config.yaml
num_hidden_layers: 11
hidden_size: 192
num_attention_heads: 6
num_key_value_heads: 6
head_dim: 32
intermediate_size: 768
vocab_size: 1024
hidden_act: "tanh_gelu"
norm: "layernorm"
norm_place: "pre"
norm_eps: 1e-05
positions: "learned"
qk_norm: false
attn_scale: 0.177
bias: "all"
tie_word_embeddings: true
parallel_block: false
init: "normal"
init_std_qkv: 0.0406
init_std_o: 0.0
init_std_up: 0.0406
init_std_down: 0.0
optimizer: "soap_variant"
learning_rate: 0.00695
beta1: 0.95
beta2: 0.98
weight_decay: 0.06
lr_head: 0.01
max_grad_norm: 0.5
warmup_steps: 200
schedule: "wsd"
decay_fraction: 0.653
decay_shape: "linear"
final_lr_fraction: 0.0
batch_tokens: 65536
max_seq_len: 256
doc_mask: false
train_tokens: 286700000
max_steps: 4375
dataset: "wikipedia_en"
Each number is 500 + 50 x the weight over its row's rms, rounded and kept within 0 to 999. Layers, rows and columns count from 0. Numbers have three digits each. The size before them is the row's rms in percent of the matrix's.

# layer 6 MLP down, 192x768, rms 0.21, rows 0-28, columns 672-767
101:478420434476376521612554581468458431404506491400481534591448547458561499519539461441529465554467495423598500542478565470507492508480421428523456564533548467532587525489422441528474550464515564443415451420598514509543579498462477503573539532456472563423400508474458446484463563463435456537
097:447471523498448607465550449485539540529503529449482493513526520532443595559430431464513560472546435470537474464485441486454486601530494518500437485536471447571438559501439581461489533513479515554522517535396514541432528518522405485510436626489598607549491384513489482496503512534469517508
094:492549638507570529471431598496553544440426476534469481606509416486403544505470518489526431523442481473427414496430534456535450523428519494518508478421453548491438482501491562444430632474559448434522428444529512485492517546522512488524501418445587602484459556580553446493545517449539442523
101:499591503465432447472474463483500488634492471434543473492450488438548420456392498466504548589528567517470538493544511519484462526489495548511469536515475376475541463411488507490547527556568541493504464487480433490513532438552460422496544344513462487519454411456483489520536530484472471532
101:511499480566465539346495581498590487418511459474491541539444491512453404457521528509533475518420512585521523403481523459514455571464460561439477420504564508499505495559545499503492544595488516568436486497511594624535464473470526484531519459415581500470445436548498473499538462503397529441
099:532527574516509448352452476507506510569489474460507601576440534506489420505679579499502511498418530487449506567440513518497456470521572559460527484475497466551447535594464508453474496527506536513499528508505534427518455502485410598475539481432506524480587585586529530556471495526415568443
101:515545492578500446509535560511445578520552478408517449471475497529467449498428521560511537478434460462554464376600466443427497500534449498476556545482500549461600532522526537437506409442522492448447433512477449532468573488481397485512557512519466473476447530523503543520457466509618444560
096:411488538570396570456576547532494543555536486580556555510538495464549532515588479523450518461465489508550503417464523434505535534490438493422462479515454478468539461503504583483501507474601436503496440499396544560522511516464498578488536516462485555478554496571431531448543508415416537532
097:585479530572484510638535416493536521647582462476448512542508562439494489568413421451486501498488433482512612443524376601449517492558556506446464566502422529500515511461527420327484432530502459513529462533507545512449490573547495546393550494371539445542483572537523480532506432470391419583
093:459437441549514545522459594533534484439562521496504523426438535456514545539479479444474544589567482477517535554512484487464473528562496499484596524630448510494521497376514516447534493482437534390480503369453518458467577493442613481454521482505548492467473527540464449465513552535505442595
102:477546502504468579463512511451436594413401477537556536454551453531457520482443540503556487577502448526453473553473496521472419528569482434557494540508483530491435528569505519608433461541498552556551463473513499509487496453561504521431419407518541571551509413547585513537598469522476516536
102:500478491534535465567495450474455492475497536412531528364511571501541513471560497552519475510478545449429487533484538495467438442492532403531542386527402488505434559559492554493493552443513526507551501507604516454427461560451373430591610503532449422515529524506513561507485532447540449481
103:562631419498501579510493558444515486503600541442434550455435497576491474553466484502474481493505464552485473508451469500536471470482550487476471441442503459479426383450514555405477498505441449507510532579459446436545463469618424467503473429475562541510499470474475508546564328458512537492
099:436469455457496485560451581516450368408504447470610445628499507463401436400510489473549573505497480550496545551525566488471450466521539495391371521497649542486541452548497405591560570483437499477485460446457468520451495536412614432438499494444599484504382443522547437503520456484519476479
097:520479415481500506436440644504550453597513376452542607469537535539573503488568359420497536561421461539483490464527606477507474541565502455478508480528460480414566441497417469574634494511589472484502413507543447468505431493506513486576494509486566630475482555417513479492592485394491423466
102:467469480510476484517516390480546501475479462497503546483432403517430442500397469526585451513549474530526429589528480532471503585512480451473499550521490501511511525395510514513378467558557484596551464471468548463676528508458528529473482595518482544514512515512531634520454427479471498470
107:464490454444444497572467473496580564559444473538471413466582532549501531436564516487495497497409529489466462535513499553501465486430560431479593455517528572486375520492546566471520421500465521472465452467493560485532578551458501555474478485532469477505537449454561478467571496530570495509
099:460445523489492517523526463489461549511486492475475526513425459456585576477437574482599478541530560483535423523533558558453489516524455427612498512459522484479559572450454592441495483386524453451520511488438479522510537492525520499466451444440491584448503547422431452543495485473486472391
099:482524560596435559472430346518494585502514512569423387378529607471531533472518511473547584558518482465565440480492515578448513440474431508567479521529525558572414584399476558473473516425497539522511460537591529490507555475504503501494480522497564497508479483474520515421543482492516547490
100:568518482579465460505509558427397504416492508446455565550586535566490462570455522438480495455515511459590525451477450561558565542521525505530581460404518583497457474485532482448437455458438494436480552527549458405478446422560495486491580550465476584499505529495533474532458411441386434490
100:512507411557588496538605521507443545559569464468490559499453456543491426431492461510517505546498577508462494489449459534509479425503426446460473546484508425537466418546473504474590482495545470461471520484562534440491475466531508390569465543491384518544448613501484513459451641388425445559
098:510554562524398626449490478497560485395429529520455545563449552526559551484548577523469585466494538527520517501485450546525465425622471460434499484577518534517507448468526466489515530496566510429492431475512496473585544571461432437522509493469495560461561546501426460534447541473477495469
100:485441491397408429499496490439525438513530488456505505478442509491402466493503631558506469557486512459506488542514519507532504555466398454496465559488455413557452533525468539502468499515594515408518532412480544554515535502421414476483559547451449462510492462528463469547659423467515513498
100:502465584474498489441534574513458437476468511511482495523515408588508472539514465482649528485446481543458413574565502500541471429470536493421507425474473480489511475581544534466483504547507475442497488507496530424470519603486529531432569508490439506547552511513421446469546456568391509559
099:555512526438507605469479429486505448428520426481633477368508567470485549525505433499556476512424401523539436574445489528488520528444567410563499433526513436454484546569507388587469489497464527403506496435460465540641487579463474529509505489511526481468513460433551532569451466417520543487
101:416445479505503593521420478539537502492441458498482517579500562549529567464408519540575584517469542549512550487518474476531342508521537519631447350475495536345562482557465526493529528502554485585528518381509504528481417541538600503475500481394533506537525601471503493448499493586568519423
102:547532539508461544521533560466562447447528510563357476475456557463506427407554577482553444508561420494595495439474549439434573516504529573552510534547503512484503544584538403517484555545551581578581482512565475504414450562500551426516508506558534537491495558515443450526558615536488564488
102:407498482513564479546465567454522456487577548445496524506441526441529565645577502467447585429527451486487550589543595464529411430512487454568527484560454602525498539571478515495512477549521512458449552520629441330541552501530489529521499520565419606487459577510482508545526496429474418594
103:467472566558527544399540521519496538537465447504502538522533509500570552494646440457464437453473588578550587417493380450516455527402463516439444467499607429525499511522540519476492496523586580554517522572493534576462457456417382495586518556475550514547527433536468407477504519477534501546